config.toml
n_kv_head = 2
norm = "rmsnorm"
extras = ["capped logits"]
init_std_qkv = 0.0526
init_std_up = 0.0526
Each number is 500 + 25 x the weight over its row's rms, rounded and kept within 0 to 999. Layers, rows and columns count from 0. Numbers have three digits each. The size before them is the row's rms in percent of the matrix's.

# layer 2 MLP down (transposed), 512x96, rms 0.139, rows 211-244, columns 0-95
110:517550512490521468510533501493502428536478486503470477522522452512527515491499483520466527465467480497492517548490476496507476527500522481498505458525519507474486507530524497505438525543438509516496529476478516513505480501517530520541507454527506448515497480490529527506499486516497514509
091:509472456486462495489478548555457499487475485499525493480484535533470498501476455518498558514468528505505521488461510476563478509537500491521518499493526516482473496524491510481490555497511514498506498500489510528507537485520497477498517547437498531505486500465490468505529451480503479496
096:513515481549499483480475481495517471503539523476516487482546502518498512560473542482507548512507484483515551479502509469480555516480493467529554492485481489476499488465516520530514553501483483509538457508484488482466491505485498463515525518499518516534538478489533458502473499479500492534
096:489515479531495504550492479519510526469505523486495529518462534534482456504537540529471505521484534477510503499504503485478488507474529478533529502549498461505461515491492498528513462491509494547508532521509465518493514488536512511455447473493543564518502504506483477517485464535492529523
082:462502527480528478458481498504487454523469527480493455513515483473517524484500512522521536480547476510527493517549488454476525513472475509510461562500493490477491487483511509473480541507463481503498472507499447521475493498485505505449507508458485542477485483453477494536506467505481518518
106:459495491522482483505510494562509527486507504508487553495504478525465476508495537504488519528476470520516501503521475491489435537473540563489520460514544493488500486517476503484514502512476490467510497437488474501501500509506486441506488486523483539543492484499550502487481517532482526462
095:448507518452493480507521471527472508467501504493528524495471556487564467523468468526488487496488502472500474521521496476540509514489495495496493493513498469510486530546515506475480513522518520489536533523506488543490470552485506555523519505439480514503528537508456527480501486500511482509
097:515517489508529523516516483468482524503547502494507499458475443521485507492480503483478463468466439472493479518489510542467485492548552512504486486502477506549502456467521509460448535460476514489487505512479466493499523524491480510494498479491501491524465541503488505531473507500527482453
100:535479529489508508508525455497494545503451528491491532484526466497488533495491528475513498481493497499567528502487459515525501485512480502506519527507456502500526450495537533493484505475483478458510483464510456528466476510503504489549524485454474502472529504529515533465493481460490533536
091:485518528474491527493518494490503495528495516523522482490476512474483502545520514511499486500527480516508522502546445478516495478534515538494514449465510529502505501475486508508499508499423498494508482488517571512489522522475548514503517518469571518455472493472515504496488521497448460518
102:509476516477502506543533466502492473469495504482515508509495488493513466448474502506503480468521551465464493520561482487455502510454502495493486539488517501504451514534485479553502561491482493502491531493459489497465460493480508462511490502528496502468496491492473474563520494488474472488
089:485501468472516476523490517510488501481521518430503510496470468504523541507497459516518507529501513562494519498522507518506491499505513525532489534523461494508450498474523510532448554482473481484476487467481481508511468498462501488491524542512474474517525522447491520507508527507547514449
108:490478491483529521505500538501562523461496481502536490513479525477516519476508502475477503516490503446477526517522563460541473507535503492512520486486508501534454486540482505516485565459499528511526495521483496523539520505485498523531486514483492462530486509471501485531515448527526473504
103:443499509529479511465518513486510510498555549499441481474500518500502507493494521508483525518516469509496547468518505511471518520466512532500492494505516529487488488547518454532481519539512508511506517520500505542530488523487530508545496511546484516474510548511527482522500455480438493533
097:479483502529491497520514489495473527475466492486496502512495515505499517501515514544517523445503491522532463465502519491510479484451523476534544550478504495508492544503510489515492463503535496554483538530523450486496540448513529476464497508459549541530459472518505527503493508496527505499
097:528490491484485551488519525542490548490494524499499507500486504501513459529470442532514482488520508488509477510524513548538509508526528495500512459519488520492476472524484560552496500492454500527493472501494454529485494498447501488566523480506476488518493487496517481457490487469487460515
097:538476519504515503485543523462503486505526451469475482510462503486552534479563520462520509514532468515512484493493494496493513483538522500505506508520518526478493487509477489472558516537495472499473453532476514488488514467511471527491557542500496504466493466527489473509502501481471475457
097:501530470472502491477483475485473477526519543520516489543460494507492499528491469472466459473490475510503494482553495518511470472498492492497459466493529489480546490478462521491435508526491462460474452545501465549482538512473526507505524523511496477483500511500485501482483506496512454485
097:495559501518546527518476460483531492493457488542493481536514519515469507529501510470518483510490531522491502479471482474474494518487495491481531532491517493548503478474517479500520489519494474531534473517491477510521490545521499469511509509502500523457476477528524459522483504541543485418
095:461478481488531505515498547501495470535451487464561508495510508533490528472511463492554496550505522524499510505456493440499528508498487532483488515512484486483457483523479507555481494487496479480514503488510519473517470498483516531492457529530478548503494483506477527541508479478520491526
099:486524481452543520536528538469509509522531478491465457515525504464480550468507497474485526517477487495505526469457468496526497491501494505510457512513498529522490430509479459509503475512503464489539472477479495492526543470507537487510501483510519493518470478463518529456507477517533490501
095:521496535492483477505534501569521503482522495492519454517483512477485489468465510505479579492496483490497539466514519485508474482492501502536443526514510522524510533536517519488491470489543493492485503519503529541517486553497526491519503514476469483524486522483493483501448454494498502555
101:469523508537521509521463518485521487470520493489463497512530464516501499515522506500532531543485507516545477503477509523477526540502520512445545515503545525473508492485509444516517541533467467480535521492487443509524508474509552538466503504518477528482505486504522506487490530498462485516
110:512510472526533458506489500516531528479519474471480513512497524512510498505507557458522508541558513451560513457506480529519490466503470473507534509491518548495483485438540517511504520497496502497495479475517520485546518460521518490505515549492497491522531494517488522491472527506535486503
104:507501512494456448525565506488468451519507525532508487548541459468458491486513493499485486508510472501504536513497460501479515493476515458456486477532509472468494518514484493547491470496485466507492518457513515485548509500523484511491516494532509525503502533485498493499438532523495538502
092:503545495491551508502494524502480503510458541499526502493522476484473490512473538535512494545505540534513520497471495525468528511518473462497502503494502555449528509487499496533485487538502531523513524488512497508486504519491489472558495517466521492551492496547516459532480501517434513520
097:527492503532499493477498476516480485497457510495517482529543507517519482543481495457505531488501554462518486478474478507495532525510477523480497512503490484490487491514482534491525498463493558512523429504512475500527537529504469492470517526484497481536537523540489545477475501506509449557
110:524503528483498529504519482477478489499523530467500502522480462478509523490482494472518507514492494424494498448490483532522505478490537503494485496487505507458484456501481488440478505503496499527504473487523470511486544489478497465507475472527441456516516477518531551500527485471548465466
094:492472500476536511457499498442515467496523480526520527495506514487492498568483527484499470573512467541494455513509496488492539512473524502515531531517529493504513526485497462504482485518501471506534519504497524494506502488486498517463497484530525553530496574488485485490459481490498469514
096:465501559465471506524538481513472471507472511516465481530489494517538488514520463517504545509525496502484522503457524477463493498477509446488495500505484507496530507490517511466474501516512535489550490497493490492499526502468453546486516501477529489481506497436476512466491561489532487544
097:486506537507504504467517461497487510540494525552514494472494514463518532529486480458500501495498494446501484559492506504528505485494527488538539525466506514519472491532503474477498486465547535494468547537528499496427499518501510525522528467463521521506445503503483507488516493497473503498
104:508469513487482560528513494476495542470494516525503503520506516506469422482519480506521499468514514485524499501527499562525513502493500543505471522498474489501493491518471494478460537508493526482508454513469447534462490518551464494515483506476450487533491494528498506485479482478509457516
101:545483488510461509539481480494495487477521494482512494503493503491495509470464510502479480487498476514484466495499501458481526508487486490545501492502526481502441474515491480499470484501472494543534511548516495470511575529505544445494517536488508489498530516461512510459484446497521475439
095:533525553493483576503527572475475505528503517521465507522478517475489477508526487508513501522455508509510478545482517560511531487499496463467500508501504513523490467472497531519527531521512489512519531456505518466503505490518494503482484484508482555516526509507517473480502496465492485454
# layer 2 MLP up, 512x96, rms 0.161, rows 212-245, columns 0-95
101:518510498547510511540480479514493485492515450517542463538533447516522514539494511514499478519537465503496499518497526493476520452508532521498552497488503505541530498480477497500494503529527486478475530523501522500499490560483537502492503506542536504507504467496470450525492552483480537527
094:507501554475524490490473502495492486482526483521507539511466492477509506485513479519484460478484481552484453523524497474499471473481541500485452470502522506533491487493500471517455468520529503523440486494506509491488485487550526559477475511503518523489467531534489504501495493552504535452
098:509538497470500483439478486470443495492517474525509511492527512493547499460514452492518493467501517537472473506531520526476529495519486523490475535477539527504517538517459482509469520478499510476540480502492520525510456498484477522501484494494482486513465485508461478434533530490488469516
088:547517469523475520543519488486500503504515479503504500505453529548491472525538458471489480487473504482495500508444471548522502500510485478459523446525515523526502517522478524536505494510482512501513466511486525442515491511537521503528495498546510495508525503570479510472510533478516492475
100:481477514495491511542454534445512481487483524496527505467519467485531522539488466509511457461530526501473483503488519494508534536498470509486489524510453529521520492497489507474465487531520543508489538551515563489486480501469502509478534507480470518536503517540500479526522512512531536499
098:514502512563515473502504515496526499465499468488520484530513514487443535493437512460475464500535500492494519522461485502467523534513540442519520501466473517538537517474489515490552498505477519523470482511514523479487521492502490489482497518507506531532485512518516442500489517463485524532
105:469470510474486480503475505516522484492457472518494543552529498489495494539509524490532475487514490503492487474494539470560510485449507478519477554458545489483519517506469481497510496527543520519513449488515562510448481474503517496493480525512489491494510481493504478489502532503516524551
098:452529491491464495503449507500486464490537487490536470520504518528458465496489504509481465486500502498444480522508508450497510500513525463494503487473523489527499536510447472489496524488488570569514453503487542490454494484511505511488500500492502481520478514522517454516497504528510508531
089:506487480558530417475488500484511504460480510497509485517495517534465485459531480501532531510492473513502454522443504518495526513443502465465510523513506482553509494510477529456502501514538511515506454506484497467508503507506476502497491556511483488515538516535494506492478476505523518499
111:478525503548496494464487504473526512504488487502494470508536504533514535548514530502517544525478485529531484481466528509558505489538501511484532476479494484516488479484496524492476431542518480486492475466537502511523518521525502528491494513456532509542544508521511531470473530494496539528
091:461494509536495521483495483467490528512485470535489487506504487518485456476534494494475511467482454446531439505464494501483482490492499479502510488495496499489549472536487459438542498510498499483514507519464553493482528522516511512533473488497528495486485490539490504496464487535460536546
111:528543478520444473529494472464510486512444494484523472519483465503491525530521471524482448507500517520508541504552522481520535502455490508493458536472479518529474512481515471506509484506509532551493525524526495450507470518490522501446471521522510513484487494521508486480527508524503517500
099:541515474465527522493497483512485503514470484523532512500542486505505466509555462531496499458496519478510463535464519477517486516550453510489477504456498485527483512497484529448475470515471513488522496533504527466481468467492504511489488485471515498555506454475459491516484524472530484476
109:486510523547513473492447509500518501511521460508509523521535491516511519474523497488477526536553522473504478527465509499502515486554459513535513454496526511506472503530442497493494530501473505485502480518517530559468479510525515536494497502501530526497502479507525513473482537550442507482
093:498486495480490477502488474501468450516511476506540484513522506489510568504533496496496501504533506527509500482531532488484524475498456493516520525481494489511503515468505482440458460528544544466495492522495565455506499485553510508466474521511499492494481509518492524537510506493495570517
102:526514509480476483487468495489481469484522504525519544515517479481480491489468484537481483485441537497494480513487503485502497476482478470466444480491481504533505501484495458483487505482505515450459510479538493546464491535512543542539455506509530483510535518522509472502460516521487548535
097:479480530483527504509509517483507498480503480502502478475457499474493535458546518508529501520540462537497494493483497501511544468505491488478520500515470503518469506516511474471507439484506525567511553539513528442514476482523475535525455521467520512496515490511530510542476502488477540497
096:485449504500448509479513514528454502493523503452507523450496467521522490488541487522498497481485436484505521462541511539490504474501519506527501500499537502494496520537517495496474493503522505460471527519505505508485509450512488509470463494480507530584495513527491513508509514489470500556
097:514515534551505468460468467490511507459482454496478505491509462480526470535517476482455500500501497482479482508567496515485491508523505476522548446504514526530525499494520478448534507512508496502475511468494509521465497471530513518498542519484524514552488503493486493466489543523466518485
094:489511502494502489486477446524494448501468512508510521474466456544536479520470543523530461509538498535484498522537497474497511493523540488507529503516521512472484530481525548478479495516505523493466504517547558511449485512506488487479495521514475525501512488540462505534470508524460504509
101:471501445527512460480479494416486529487502468527494505501505510495552538534503491462490475467537523502503462509496494449485518503516513534536525485485478516480530506496476490501514478524524520479529501527481528470466521511506497490444497503533491513515491467504492515503464509561472515497
103:511455485500492485484497513544502485523454438488542476477496453485523478518520470529520477518527503514512494545506518469472498498491497507539488520488524487491499495526462516494493456500552474502463470488540522463489476524540470472543517543477486540503510509521499473520460486489475531493
105:522514546480479498497494518482490497508512448515477507452556472489501534484511503529500481487465515535468493583519516438500503484482557473484473486498491511482505547516470477513474502506522476508498497535522489514448493493485495530486473492501561513507498530538506483487464491500496503490
105:487498520491508532511474492492522511485457477493510466521515485471572515502496503546500450472526513483519465502465493527455499507483463450488483512525523523498534535521449490534477496495546507523453516520492488475494470489521516514502492541463522494490494483556507503516537531506485535500
090:500449498517479464489493472500525456475553454498484501485487536542529504478537482494488505455527476462484491485516482500548488460468512512499488519472473459568456498476517509495505511489507481461452494527490528512507472499509492535490488478516490519480482465448487497491502516487538517494
099:463521498479497469509477487461508518509524475488519529455505492475496517459502459518512516527513476545498495506504521486457463478499503458523511499486462547533511552472499492511467501531521458505521532495506527483472474467529510492477465500495468529515499473485507472508463521506484568453
110:466501522495487468515484507511485495502468455536525464448499478495499519492521483550502505495502474549526455496488489534516481496485527452509491515508526516506554539496498517463479493527514495486483506538515559500505488511533479517531428545516513516523548514520492477481484513532484517507
097:480520490503469492479511499538499530481463505493492500500491467509477508436495483529491518451487486496493486507490498504530464487540471486470424500498513505531495487498511520498538468478497519476470530482520471497509448501527525524504523500458441502490523440520499525450485512514497549530
110:444535479508543467511484531525530467505503502490569493501506537511496516456472527500487435487533491492497492499515510486520491488511545505513541485465483503519520486487489471489543480534491512531470487531492524478495514528511533486505478547490499543485486546493513488480516528490472526548
099:446497485521479447512463495498493470492465504538497502510469518498520488445501491526453444525515522515506511481508523507502497473490508509519483534506513483481528518493509504520513551523465476452495477560452494489520492496507442504498492539469461507524503502533495471501460534470500512520
100:483533470505508460501507495516505499486497477471515483463472513483531510503463481499467517514475496496511507496441484464475506498532489508470523481508494491523519543495520526524537467509556500508520524506528533470549498504459515497490504488518594535511541534477488490549509509478515528492
104:490511488509460487503509491472497519475483494534532525501526521457502474511488470470502493525527497505455495493475501506490521471505520508474540475500481502507516542524462435483493469526486511480473477542504565487487463568499449475481492497466476514494534505520521488515526497545453498506
100:484456465505487452487498435490469540461512492511483494495551456533521490474490508497467514491521487523467515486475523453488524507495509508520466512520493512513499545510486504461479482466494525483485483515536485528450454495505526513456535516493489476514479528515497494505479512521485519566
108:526521473540516479500437496482477499485494508516534527502494518467482466519518485499500502465528481518452493558490478496475535471487437473499536496494475496482509530527488495490504500549466497511563510482554488490536476524479498500505479490473497501509503473522513489541451504478486469466